Weights of a small transformer language model: a variant of Muon for these matrices.
Each number is 50 + 15 x the weight over its row's rms, rounded and kept within 0 to 99. Layers, rows and columns count from 0. The size before them is the row's rms in percent of the matrix's.

# up: layer 15 MLP up, 512x128, rms 0.215, rows 21-45, columns 64-127
# down: layer 15 MLP down (transposed), 512x128, rms 0.0558, rows 21-44, columns 64-127
up21 120:19 46 49 53 41 51 57 59 05 33 68 41 45 37 41 47 47 53 33 66 33 67 52 51 50 57 48 81 52 31 37 52 77 52 27 70 33 53 52 43 44 51 37 21 70 53 46 54 38 78 66 60 57 60 49 33 70 55 52 47 42 62 30 66
down21 125:48 51 40 62 35 49 69 47 00 43 27 45 69 56 46 87 53 52 60 63 47 64 50 51 62 47 35 55 38 60 63 45 64 58 39 54 48 55 35 55 51 60 23 60 65 68 47 41 39 71 61 30 49 35 61 64 61 59 52 55 67 56 40 61
up22 102:52 75 67 55 00 47 39 70 33 47 45 52 59 48 57 56 60 76 52 39 34 57 43 31 19 49 58 59 60 56 47 53 44 50 69 51 55 46 28 49 39 51 59 46 59 69 65 26 34 35 44 57 26 79 38 54 49 61 34 45 38 42 56 48
down22 100:58 20 29 56 56 51 60 22 80 33 78 63 60 65 50 41 43 42 31 56 55 26 53 81 57 22 46 53 56 53 32 38 59 46 68 56 29 46 35 82 56 44 74 31 71 61 43 76 53 53 54 38 49 37 46 51 52 63 38 61 63 60 61 32
up23 128:46 76 65 70 88 62 47 48 58 47 70 54 37 50 56 18 61 44 63 29 67 70 55 37 42 52 58 53 72 19 50 29 30 44 56 73 32 67 33 62 36 41 30 13 69 59 52 62 36 52 36 49 43 59 46 43 63 50 73 40 54 45 50 51
down23 119:82 49 56 70 72 48 44 30 52 73 61 22 38 73 62 99 39 54 44 47 61 51 51 33 41 47 62 47 76 36 57 48 45 53 34 60 59 79 60 34 39 39 55 56 50 77 42 51 63 34 52 48 61 48 46 52 67 69 66 48 46 16 52 54
up24 114:56 57 42 39 48 50 53 61 55 52 50 52 41 49 39 42 37 75 54 59 60 60 51 43 58 45 37 20 47 48 75 46 65 69 75 75 48 45 49 28 25 56 29 43 31 57 18 48 41 70 59 59 47 41 59 56 75 41 40 62 59 56 62 44
down24 110:58 57 41 45 55 50 43 51 69 43 56 66 42 38 53 41 25 46 70 62 62 42 80 54 66 47 50 56 82 39 59 46 84 80 58 63 61 53 48 47 31 29 66 36 49 64 00 33 30 54 47 62 28 24 62 76 61 45 64 43 34 19 25 48
up25 090:70 36 37 60 44 39 26 40 55 44 57 54 33 62 57 63 49 53 17 52 56 48 59 61 49 37 60 36 43 43 42 58 68 57 51 31 56 32 76 43 41 50 13 48 49 84 35 44 44 31 53 47 48 61 48 45 53 60 63 52 42 49 50 23
down25 085:64 40 57 32 57 50 61 76 10 57 46 52 59 60 68 00 57 44 43 41 38 52 54 68 30 68 43 61 46 39 20 41 51 42 44 72 47 89 56 54 52 40 69 52 43 55 21 69 32 53 46 69 60 48 37 20 35 37 35 36 34 54 52 50
up26 094:56 45 53 36 21 52 47 77 32 53 58 54 46 47 24 78 50 59 38 26 52 62 53 45 38 47 60 55 23 56 58 56 85 49 76 88 53 15 17 62 74 47 37 68 55 56 51 62 38 56 54 52 51 71 30 11 24 60 69 42 75 74 52 53
down26 088:30 51 80 64 71 40 56 21 43 38 62 49 59 36 48 18 68 46 39 61 60 54 51 64 45 24 18 54 38 32 47 63 46 73 53 32 15 37 77 16 44 48 84 27 40 43 67 70 51 50 44 58 50 68 49 62 38 49 71 25 78 33 76 62
up27 102:77 41 54 37 80 61 49 33 55 56 64 55 38 58 31 18 48 62 72 27 67 66 38 60 47 59 79 50 55 54 56 53 72 53 59 41 37 23 46 64 46 25 37 51 60 48 29 49 45 57 58 26 52 58 49 41 38 52 31 59 39 63 36 55
down27 110:66 61 51 36 58 57 59 56 00 70 34 61 61 71 43 62 31 28 38 36 60 29 38 51 64 21 62 45 50 57 52 31 42 29 26 38 78 28 56 51 46 48 54 64 61 41 50 53 81 57 49 41 45 47 58 38 56 59 45 65 25 37 63 46
up28 111:52 49 64 69 61 36 66 43 32 63 40 59 39 48 40 56 65 51 25 39 63 54 65 55 76 58 57 53 38 64 44 61 24 69 69 52 26 72 43 52 26 49 39 40 57 46 68 57 75 54 76 62 42 48 74 72 40 47 53 45 52 25 41 63
down28 112:29 42 66 32 52 42 43 65 32 47 65 66 38 59 38 42 26 31 45 37 44 39 55 57 26 34 60 56 48 29 24 52 48 45 38 55 50 44 51 50 53 35 23 54 22 71 78 47 31 46 60 47 37 69 29 47 06 47 60 43 47 73 49 46
up29 098:34 54 40 65 60 29 36 34 64 39 42 54 73 42 28 30 73 79 48 36 74 58 51 64 25 82 38 23 46 51 51 63 54 31 66 41 65 55 52 43 50 53 26 74 15 65 35 46 40 49 27 69 56 67 56 75 32 43 57 74 53 62 60 54
down29 105:46 26 57 64 62 58 34 48 83 68 60 31 42 06 32 39 61 56 53 59 25 56 74 59 29 46 30 62 57 48 46 38 76 38 46 39 56 33 54 64 64 57 44 70 40 60 39 52 53 65 16 30 68 76 54 43 45 19 48 72 46 72 21 63
up30 103:64 31 65 54 58 12 63 71 84 75 43 57 59 53 37 54 62 35 59 38 70 13 59 15 58 42 26 48 68 56 25 64 71 38 52 73 43 50 69 48 57 29 49 29 41 63 24 53 57 47 29 47 28 49 55 56 22 25 45 39 57 52 33 65
down30 110:41 43 32 50 38 77 37 55 47 47 48 56 58 40 78 54 66 86 50 42 33 46 29 68 81 42 50 47 43 51 55 35 21 41 53 72 64 25 38 43 39 54 31 48 29 59 56 56 51 76 58 72 50 41 46 52 42 58 43 64 59 26 63 38
up31 100:71 41 36 29 38 48 24 54 50 44 23 58 56 72 66 57 35 66 49 61 33 66 38 39 33 73 63 55 67 16 60 24 41 50 67 52 58 75 42 24 68 58 31 48 53 21 37 43 13 65 58 47 44 50 66 34 53 50 60 62 64 48 41 61
down31 098:38 60 31 66 40 50 56 65 54 56 72 65 44 29 59 49 63 77 82 77 26 39 67 60 54 57 70 52 37 49 45 67 30 73 52 85 41 71 43 30 73 39 59 38 69 73 49 49 58 28 63 35 38 19 48 45 82 52 61 66 40 51 57 54
up32 114:59 24 51 56 55 73 47 65 75 54 40 63 59 70 73 71 63 30 47 33 44 45 50 33 59 72 46 36 37 53 25 47 64 34 58 46 65 72 65 53 11 55 49 51 49 36 25 45 50 55 50 32 87 43 69 50 43 44 47 32 48 70 52 44
down32 114:66 29 63 68 60 55 40 17 30 59 36 56 39 48 39 21 72 65 42 37 43 44 76 34 45 42 39 45 64 30 27 40 57 49 51 91 64 55 48 31 46 66 38 50 43 31 75 57 35 54 25 35 36 39 50 54 54 49 30 53 54 26 62 48
up33 101:53 47 49 52 62 77 40 45 57 36 40 60 21 57 41 58 64 40 45 75 60 31 36 43 50 70 52 43 54 40 51 22 96 69 51 50 40 42 40 21 43 78 43 48 46 44 64 35 42 66 80 22 72 28 32 45 45 47 38 59 17 52 34 52
down33 104:45 63 29 63 55 46 68 40 55 48 60 50 49 27 29 47 70 58 51 53 59 60 54 65 75 27 46 72 74 61 45 71 45 41 60 39 34 65 51 40 25 38 66 24 42 56 42 47 39 00 52 83 70 58 67 53 83 48 54 47 54 38 62 58
up34 073:15 48 48 63 47 57 47 35 48 65 50 42 59 28 34 39 38 27 94 35 20 29 20 62 37 70 68 40 70 43 56 64 53 63 50 58 58 82 41 39 27 87 49 47 43 47 70 49 63 47 41 49 64 59 30 85 49 60 56 80 48 66 54 31
down34 073:65 54 20 30 59 53 56 56 58 43 48 69 39 74 77 27 31 45 73 45 27 33 38 69 65 45 34 91 67 23 42 45 41 55 35 45 81 54 32 46 55 58 77 56 59 62 54 41 37 36 43 57 65 53 51 91 57 65 51 81 44 37 64 29
up35 103:67 24 60 56 57 55 44 44 44 27 75 55 52 49 61 55 70 42 12 58 37 74 53 28 58 47 73 52 40 43 23 45 43 65 57 49 58 80 38 59 24 61 61 45 26 57 59 74 21 31 31 25 34 86 47 52 54 42 25 68 30 56 36 54
down35 108:42 31 67 48 59 36 42 49 59 53 22 47 58 53 63 63 27 35 50 63 37 23 51 65 56 42 61 25 57 65 81 57 57 54 35 56 80 51 62 50 53 30 60 63 70 62 41 35 67 18 35 46 39 16 51 32 33 61 57 38 13 66 16 46
up36 118:80 45 35 57 61 43 84 61 72 86 76 65 49 45 45 45 45 52 55 20 70 57 40 58 44 36 53 37 29 54 44 45 78 44 48 52 53 45 36 60 52 70 47 37 52 62 30 56 35 49 42 46 59 68 71 32 55 30 46 05 72 86 58 82
down36 122:67 47 74 35 37 43 65 46 43 63 69 70 34 59 44 41 65 29 31 56 58 65 61 51 63 39 46 67 65 27 43 37 38 50 39 37 63 54 40 41 67 61 47 43 80 71 35 13 71 52 67 45 21 34 34 67 42 33 55 36 57 30 43 40
up37 081:57 71 48 56 30 48 49 68 55 50 44 26 56 43 82 65 68 51 66 34 36 55 67 49 30 54 27 36 52 42 35 60 56 56 49 66 66 58 68 81 48 35 67 50 49 70 31 70 68 35 57 36 50 34 48 30 67 33 51 63 15 67 71 68
down37 076:23 54 46 34 50 34 41 64 23 52 24 69 62 46 36 42 63 75 39 70 41 41 41 89 59 58 38 77 69 43 51 36 40 63 66 46 44 46 44 48 44 22 43 34 81 35 59 49 78 36 18 45 56 30 43 48 38 63 39 22 61 62 51 43
up38 092:42 41 44 21 62 73 31 80 39 62 57 85 51 17 86 47 42 53 36 64 46 33 25 52 63 37 53 46 45 43 50 37 51 49 62 44 55 57 55 43 54 40 53 68 44 24 62 22 58 57 46 91 32 55 70 72 31 64 31 59 35 35 68 47
down38 091:66 64 53 35 74 48 38 43 38 54 37 30 50 56 35 73 52 90 72 52 62 53 56 40 74 48 63 48 64 44 24 27 49 32 45 58 44 58 74 39 65 57 57 19 62 58 46 42 76 28 47 59 55 42 56 30 37 56 68 35 55 67 41 60
up39 104:56 24 24 38 56 58 59 49 24 45 39 56 30 53 64 57 41 70 58 37 45 43 30 29 46 61 57 28 39 51 57 51 58 62 62 45 46 49 62 86 45 62 36 42 61 34 58 44 43 34 54 34 49 37 57 61 58 53 31 63 36 38 38 64
down39 104:43 42 38 54 57 59 43 31 36 44 46 50 58 53 47 67 54 70 66 54 43 56 32 32 43 45 53 70 64 38 81 40 45 61 56 55 46 62 60 70 33 41 43 43 72 57 33 51 59 56 34 53 72 55 51 59 55 68 45 44 82 45 55 51
up40 096:49 65 48 60 31 69 50 52 38 46 43 44 31 58 58 37 46 62 54 32 45 35 67 23 73 47 30 73 48 33 63 51 20 46 34 56 75 72 74 53 37 63 46 40 38 44 48 37 43 65 75 70 18 60 72 54 60 29 67 65 13 41 72 43
down40 094:48 61 48 47 94 41 79 46 29 50 13 63 72 53 63 42 49 68 40 49 92 65 41 63 53 41 66 56 52 31 34 42 44 42 58 40 42 26 70 52 46 38 63 68 28 56 67 55 52 24 33 66 63 34 38 58 63 52 79 86 47 47 53 25
up41 065:51 59 29 45 62 30 82 83 39 67 26 69 60 60 76 57 50 59 30 59 61 45 47 52 13 44 64 27 50 63 59 67 53 47 49 27 40 56 50 59 44 53 47 35 48 47 48 34 33 51 58 62 35 54 68 41 54 19 49 55 56 38 52 88
down41 060:33 56 48 59 46 41 23 58 41 53 72 64 67 57 29 52 59 38 45 32 67 48 46 73 66 63 33 76 61 60 72 74 35 24 59 84 41 42 48 41 57 64 48 25 26 64 44 44 55 49 38 33 43 50 63 64 34 55 51 21 45 61 64 46
up42 105:57 69 53 45 23 57 65 48 65 64 65 40 41 29 55 51 61 56 46 83 34 68 40 74 26 51 48 51 44 25 68 37 58 57 49 41 74 58 25 61 75 57 50 60 67 52 26 55 67 72 63 71 60 50 51 39 72 64 28 68 34 72 68 79
down42 096:34 47 70 29 99 67 57 61 64 46 67 41 53 55 30 27 36 77 51 48 59 41 83 68 39 43 33 50 83 60 67 50 39 44 50 65 71 53 57 49 64 38 65 52 76 59 36 36 59 32 44 52 53 25 38 64 49 46 42 63 40 60 61 39
up43 090:58 30 29 43 44 57 77 42 36 65 52 55 63 47 45 40 51 69 37 39 28 35 47 53 50 66 36 40 59 50 58 67 57 49 80 37 46 38 54 73 40 68 51 64 46 25 38 56 49 60 23 64 53 70 70 39 35 51 43 37 51 45 32 55
down43 106:37 41 33 40 48 34 80 62 40 38 65 46 55 39 58 52 63 46 33 52 34 56 43 36 42 57 48 61 18 28 63 47 40 37 50 33 56 57 44 64 62 53 24 51 41 60 51 66 56 62 45 48 43 56 64 47 56 55 43 56 65 48 68 52
up44 110:70 83 51 34 63 97 37 72 39 57 52 67 46 37 24 74 10 35 40 54 43 55 58 39 68 40 62 52 35 34 41 53 32 60 75 46 54 72 52 75 75 65 27 57 57 54 57 58 60 59 56 54 63 57 73 52 48 42 71 47 47 49 49 50
down44 115:35 42 72 52 37 49 55 77 67 47 50 72 38 47 51 36 42 50 35 65 56 88 82 46 63 69 68 53 32 62 76 65 62 20 55 41 50 75 45 44 25 72 60 42 55 42 62 54 56 63 43 31 51 62 29 38 46 40 49 33 40 26 87 29
up45 112:45 55 22 63 90 69 34 70 71 53 62 65 51 15 59 48 23 64 43 64 34 36 38 48 55 52 81 28 47 59 47 30 47 41 57 53 40 78 44 47 55 53 44 72 36 51 65 36 48 64 51 43 46 40 49 49 65 39 39 64 43 49 43 32